config.yaml
num_key_value_heads: 8
head_dim: 32
hidden_act: "gelu"
norm: "layernorm"
init: "orth"
init_std_qkv: 0.0455
optimizer: "soap_variant"
beta1: 0.95
warmup_steps: 200
schedule: "wsd"
decay_shape: "sqrt"
final_lr_fraction: 0.02
doc_mask: true
max_steps: 2327
dataset: "wikipedia_en"
Each number is 128 + 32 x the weight over its row's rms, rounded and kept within 0 to 255. Layers, rows and columns count from 0. Numbers have three digits each. The size before them is the row's rms in percent of the matrix's.

# layer 8 MLP down (transposed), 1024x256, rms 0.13, rows 481-506, columns 0-127
091:068166129126112138105132160143160102082118154117127185095145160148173109159106109091143104141181050076156117144154177097197143163168113108161182132137145090081154149122157127109159111159119109117113109129115141106155075138172098094095095176095112132112129123151090100139108118099123122164167117095050108110080062099125128143140173091142119126055199138148139093118150119174083148143112
101:072173138140117081094189171144140111125122195069104130109110098104189091140125139101163118144097132170159173186080124107108095160164060104148134101180082185132121140190198127113171108145195133143079131149136125098111128103100133101118115170128132169166117141109060094085123108182174175135187149207110169048070080128086124122152087124139113156121130196085147109125138092120140135085163
109:118118109138112132140206097114105137060168089117149155171088111147169100102091100115195161072071057066165159098133142154141144144079165126096153101117163099106093157079107124136185064123166131122110137141074075202097136084109133122091137174138095107183093077154102186131141141153169160117112075144152194077114096112099085186152114098139129088112116118132104091152138103096126107138086
102:085181120149142117142093109160142130177170124103131141190136099108117194129128081170148141090099103083112177199084071175119159145125097087120151096158176108187177120130138070075161159198127056152109168144091131174084152123098098109085123080159091134145106110204097111156138106145127132064152131114143110150130144132162123161121144131140121108146178143141146128118174083201138132136084
107:151077167145060149177056114122145120117147099133123169112097150133169140124129142136166142141163091095138179151073109174118106140163125127151128168114131203137097144134088146114102139179147203161121126115149137146176149156139110127175101136121142111124153140165105100189093145089148150099111100084126126124135192111161112153110155121153176109136132171144108114085155140079077139101118
096:114115159132179125130114112151142111161119108147115168126101103092149150137116087180122097068067172107127151042121181091117125152194127143146136115077114152155074167105105177098097179123113157089191089114134078096107143123080139098082176156121117154113129148138089089198117116142109162172173147100103095144093053093166169184142180106133153124129128120117078145121124125131155189105103
097:083101084153150111134156103162119128090146129121146137172098170155082132139142097163078125129097153147099153083142090150118138116109121108084125134113089119118083141142078141106113100193148189119174127126125144140109142155125121128099057090155131172181183162059092132019150185176083151176105109079133118110160112194150120094139102149114145156161136128068124100128102113097148156150147
097:114170091086149140165134165101202130096118140082107101128150112114148118134126094137163101122086170104151202099130133089144097055154115104083092115100111135097137093069168101166106083123138147063111172171119095112103112158099111190068140104173100176090174134157092152178156112181159076091128110143183197131081159122096131111162097129174077145140197076149086177143126108137151133136133
093:119095098107101100146161093121057123129078175141114168095127112116131087097139103113187081107183097140068078175149117132147138082084125145179107130193115113122142143166115120150100082100126147164147130125154063140090124147180101136111131064152152121141074095151142152068132154090123047140121108098090133124079113139113091139111059081146126123163134193131136183104098100135111061103096
092:132179144148155113111147163104183107127109147137124144123129057170131081077107197068115133147171135119107123151126127147076139111149088143115095153125098141074157110125128133128164119107096143074132134140122142118079113119161119149158118077122129097128105141109147139098133164125114072185182146060072148116075181028108132168108122100118116124127122189141081158122128111096139108212110
104:113076114135180136046144117101097176155182138137143125148108120113190109133144147160118099142141105124118108137153102146059165145134139068114084171184153101063141076155127148135110118158142106128143132170134184099175199151135054124111126084135132174150128069103157150103082131122157111144113140127134057127086073112122132149078141129187110107050178123111171113098129119168078144113113
093:172139117174142174162192114117161075129101133176195132082108112154162068109101087110082131081142105116127147114101161116181187157111113087142189124133151115140159110117148172100144102107143140098145162156200164127145110152139143141130062111086104161145150124114149107056181179086092080123099113172144124113126119118163102163091092132097160144075149157102143142086171050066156078100136
100:116130199129196195116098099098126152149135139115134151174109090083120106156124098106100107083127119151088120158117151108120140113149125154107137122055168173121146082061114177166103094126128089108127080150134143110158211081093121171118176114098131088138108112138132171168133113102117135144131161131099121134149104055085161134112062097149098108124147070065142163072066141140138124123146
100:085107116154059105126165164118128113145146131067181049109105128091133128075091144121108073129134179093136174140088147133123158152122169196133080130095076118157163167123105092119101134157107086157178164103126106115114100161111098122108125130171145133102117116160128119116090149111178115139118149120156130072146083149179122093079169153129093128090114114108110093134099079106114158156091
098:073121092156154129118143139132144111162128148133162128135131128145098127110144165085130098113161108169099121188120135096096177144195089118103126190151160076123195103126117132149198113134156136147075131038133145149175163105142122090102104145103152080162153131134155126186162116159113156155153067185130121147184165125132089115109155202113162151170144147066094124124112052185160177142210
094:127136054119203073179126152107077131158152184063148122096141119135219112168126168169104141102102125104116096088122147141126118148092126119133136106191112121125108144133149135094114112160058089164164131178129118077109125080137125081150064105120071162159163083123136156197206094175127115095123113163095124118123173120125123126152085169149109113135147122116155129134188198092202148102163
101:087120108118131120057138146095122061114154085135154109114140130199144107159092131135121161123133126136113142129110126128137156157149184139127071135073122136078150161099099164179142111118107071143203153149110095159050070099214126098120120064152136133109083161117099206115192135169127146140087090157150182135133100125102161115145139040131142168176141157089122133198161165157156147120122
097:093181178136148149098102168131130187125172063081091143116165140141157164158137151143163069144141167086155160144097096154120116177122167155084176146123121150132162171162109142136164138079151146055086139124050159104133099204162124160097136136085110122164115123130184125133110123033161115100095124088092147112105091124129108118156115112099133186149184106172185101175148147093095127082115
089:158147110102191079128079155150068133073114189136154145159167150088121093130128117097098155095112156135052115140067124099161111100178134148138141091104090137087187105120139131152096141141130121095163167182166045192093091189146174128115111122021133152119128138171107108197139118048142126110114086146115118123131088108071113140090051122140120144143114145097090104134123102108145158150134
101:069091138089185167085112165164143117127099107140153170174087181107123158146163186103101162105082190143108157125100117166099197117110144070114128140135105125096118129108168086176105108158128160056178069166210187089140140087120121090132108103127142121207126152121056110136161168091148139158148158160106081157138137087136154082121141117108069209164122110086036083163145135145150082138152
107:138138096154092113125137139167112096078138096146122140142148123165099149117133134140128134174179081103112096209116077077119093149074131154102129143157133114077146131187148105093141169133161125157111083138169165183113115144189168136113145118110119112172140146111159113094066114101160099152116125133123106112137168144107158148116146193105135064131071121099179122122191096173071085108123
105:120120138105172071153153173101069200055155101122197109078118115165153183136111084129146124118157098073080099110077127164162142099144109121079174116152059142115144139156203149154115125139092123067135156118158137124122137160107156189118169112094118151093128127115157181170136141101154105062148156121066144140119140120165147157068146159163073095143171146116093145118099146130110101101101
112:017065129153124109145145165124142136125084124112099133095098118136048129122076182131116148129097128142102177109091129113112119107149076104112185128101029091127114162132160134095133094065179148121167106165123158154199182081093127129112122184137170116096136137145136154063101156172100068108118125132143134102177136156143110156104188123138109111104116116138194125107103103109145158127095
110:079124116125119204133121096193164089109150160131118113175107118106140120105139125147096113131115185135177135127154144123176190128140171117054119082121147041126186086139077149116177115134127146134066187130138148171119102106108065124100097150163103143104102119198142127115103093157146132139170106066111142167138120092107124136089103104150139132160158167139147117121101108071139156129157
106:103073107080160109061165073112143120088150156049166114125150109145148110075134125121122149158136192098146147119137163109092172137094107105127158130120156118169139134107152119105119094111102118068133126120136112172133128054110110167179143074121083140107065083076119173151156167074147096133087127122143129170083076124155093109132134157140081120153161085154115132138138129057150172109167
106:081130070112102085085144148163185112055112128151117140155210157130165127103182112175168147105132113118119182089144078075118147126107095115133049112137140105117131144108106077172215061138186112081147117152117192137112141117163139123145159163149137150160127111119113130119137129142140120085138081139193119059096117149126108039042104148134091086120067153104129126136114126112119117119105
# layer 8 MLP up, 1024x256, rms 0.142, rows 482-506, columns 0-127
100:161118196132107175166169114132196183129123084142064153176106112157116095154120059138148135108145143145180090130070107125107182135121120154095112098148155115074144138142103139096058144141137109168106110132136140149136078136182163112148124072187175121213060134089144131133090090155106139156073096139084122134108156123155125112085189131089192063130149090164115136125125169148084167165137
103:150108086170121095101121168110139133129108121124152079110130132144132080032120108116141134200138197114138161074176112101103126101070116133127079136132112175141169149136127131156053083117104113170137108153141051092108117137152098146131121117130172146080090148152176065118135083117178181184144133092136168193129123132132127121117177115135104141156129151145106117067130165121184130107104
105:113112135150197121146160177154080138126066145037139114080111116134134149134147101145106105101123132177164178110140142191079143100137126091183149133076120135157075148176117120161117038118138175184114134168096077176177064117151141132145111157158157119130144126160185091140094096135135108136140174127077099136153132101151152165202178153107141141091114099039129134123182118103143116120132
107:096175126097099106165167164154157077082144132075095130124115123145129185122114084109113106110127103159157065110119165140086148117199099157122176161143149191137114139159135160163156081143141161070128141196112045111153155093143110152156141146133128086125118115114132083113138210185083136155171087123167114075148118110154175063089072141155182100103138117123113202114110123061136114115129
095:161106111139147133149191127181134141089121111111156095118135130135148152092158135113125165149095102153117170141202109159093114182147137094105153124120187111116093096123154110182118113106115069057160138140152143137095172190153156118096121128108117109092143116194147086119118155133103137106166102134102106122117066102118097123169105162143129103167104150128167150089125147134109127132131
096:188128116105101133102082102140081099157181112116131132146159151185133131081125102136118174112151131091118114094140161125125161103135163126076173086140124153106074162089135124176155080077143146142109158151129104130103161160121206135158132113132142062155085079090141131086150152084140160170127133099096137088156169153107135091216103128121109017070154090151138115108113117171138151110141
099:124141147143081106166137131092094069186203047104109141110099106119139056112084150171107102119201136109105139169175073167088162091072124173134184162126174149136101106168136142125114110111137159112154142116117132175202134134154150160177167174142128122102116122110161117176082088120130094143183115128087153126112128177135198119124132074154142093132084071113126144121138153110140104208153
084:139173128149128131123101103088163127125159077085129140160146123170126091103141114123149179120220130118155120121129116083106143161130106163104141134141157095153148122089152200159141154097148156134139181104138177080093178142185118133089131117237066103087094141107080132121148144125133159151094134124159059094114169144136096170122114103094134136151102101137078167129123085131150144118062
092:105119190071093106137137128104098128171151140135134095159168160151129132103178110097114139104124092132066128156135150168166102144156164109135131157151131109108095069165164112145086176119111179140183162137140090172115131179162144161103169132138141102134159121141214174119103107182064117127126156084133140187141103113159156090127133130195076123174112168181127140118123090152137114078096
099:114093100120128122105100154148137118109095171151149133125132198179162066138136119134186105134130151149123125153122156149141165054137102110121157093140157129132155099166148115161162123173083100107156122133160136108071170096103125131121049149203151122153145146144125148176147115131098138138159103133116100155170099132103130135075118144148127088081096095105090166092130078116107122165122
095:072148177149124057167134109123149166119150086121126129132176150103128162088137137158168138076109199170117112143175142100108112148139134145148177092111079161126111141154107124163149158130120127154122130141093113069188127081110108106147123106157155154199168147118151135114144084082151175130149168061112177164125140144111160094130152175133093084113142154149135133109106164136123094148180
099:149130119159172171122116084138129079164097138094091066133117088137158183182174164191163117153114091143164177060099134143116160112143147129142145094131142119029191174110091085174162141082091108124093107083128074128110104120150120085105107158145120102149179127138110122153111102194135147113095098216115070137081146083205085117113167080098168052155138149113115121140138099084116161105137
093:130074136097099107154171169124113105094184117136133115121115118125110084168144085110161108138157098110158132134147100126159151116081182166129098140160114119147127138139164129129177171095166166176108140192133108124053136152154071178127126057139111090147228081113136186181115098129092104177093066150109111146100120084105173146167162169043139099142108123108131106153160103181073110156078
104:105099146130143122132149128102107098104133112110187180106155086091132146107150104159135164134137141077156135166085144162156173122096129099137183132137159143099077118131097090150121152062174172171183141205159137176109127196117122083105135108107089062094176148101156132121198110145118140105067126178137165140163125156122166085129116161130118159077127111136142167062140137119119164077114
100:169139165151079145147109139183144176095117144152083099166107117175105162128114106105121150127158159170142112160121174147122145087084120117157126148122176104153122138121148161139166177169119165174091122145087151164094155177118154161101117140094157160107120139130077127110076091126171170111135139135155128141116152102138128158138150042095074143138101043138154112154102077170117106149150
098:166157134169111110171158117151101113152132196134141155132113168074150141137152100105128102145091188121136125166159103123076064174131174121190122174109076103076185145135115124129075155148129163099126112065133075181124122129155138141158188129119163115108090103088166124145131112156104166052074161140142066170126144147135100124112161133123149177155178129162129166132105106129134127131131
092:081146132181184116165082158111101108140123149130084191114217134142145121158149139156123123145196135087122177146103107137164116095146136246127101133097148094156115154138103184152165117095168181119115075088183162158137109134100149125127156160138077126132124114135118128140151132167157122151121131135168110167107127177132174117152103114111157081152172103141132108119144107154060104114071
088:127122139104162172121087130180122138146105134099099121117112119177149128125148153095091104146126129134168123126143147106127157128149138161140101159116121094131125196148082122058151063140210155143124083093093111122150108049086136081081123119201144106133218129107130119098110118163101147147122160138182114105132161148138087085152103114115134118129102140142138146102090189132067125211214
096:116198168149137145171114127103150144109109104188156187165084082161154167086122111115139153151172090089147135150138161110146109091184153144137111129115083134134152119120118165095199123148098110173132090181154103103138122157174115151158188115205074118060204115107128108124137095126086118134075124119165150153077131148103148155152120146124141119099130125143122125115084154082113124056160
112:171116116114170089148103124137143122124150138116124119082099134128115131136157166150124122095117160123122161115152102063105159084057123174158146114106151108134170124099142100111077086186154090150050114198104101097116127096131056185209123065156116090097112066099094117131154117127144190071171127141123150111129160110138154089151152105126107164108151090105111099105149177157114116100132
098:147143192144124151076127055154114106096158120088190150141130143141168125142080174148179071109111153116111105141060116110110145177125182084190092097142122185103110101124086090109104168124096102149155142133119159101136156104155065153107154136169106093111083116185204145129126149132152097158203074121169145134117135136172141155164186175101089122165133159129125166141153095111133112115153
109:113061090133112094171138081109165088163067161119170144123082113121075116156172153183131135172144104103110214128127145071154129173087133107119124129110137126145123162131128157138111120158138131133192141154115106069077123099159124134127189095088199096078136138149181101093110112137111132124109147077150077101227139199103110152102149138110109158076110110145148139133158130150181111136141
108:140130157117164154099142120113097075115127186106143135162093167149075129166090152119092090072135129148151108174102122114096141074109153146117140127186111121102141086122188089177119104084108100141156141112174160144118159090160108138055078132069101163123192091177158189128073119098157102190174147140146172135135139089089102121056064113116161157114095143127124125131133089168100069156085
102:153092169192127112106134119105113189154152125154065083134085187144121078151077115171107124129113129099099118073153109119178110160145117128095053121157120114131091139135172096105178150111174157134149126160150098123112098069099149164134147113152118141208141108152128103164065024140130101084060146145120170197139160101118160085142093080138143130142139125157140130154191155123094134125104
105:100084158113100104110119120130199162122168183147165172121091159103144104134138132127134101129144111130109215184137115136119165107150130084099145115119145162168133172142089148174119142140143130110102104150166069127172132122161205121149068187141152102138144176097164116138133116160093113073183064108119112130058172159152128085160177153108127125162118091063087107101080105115144106104175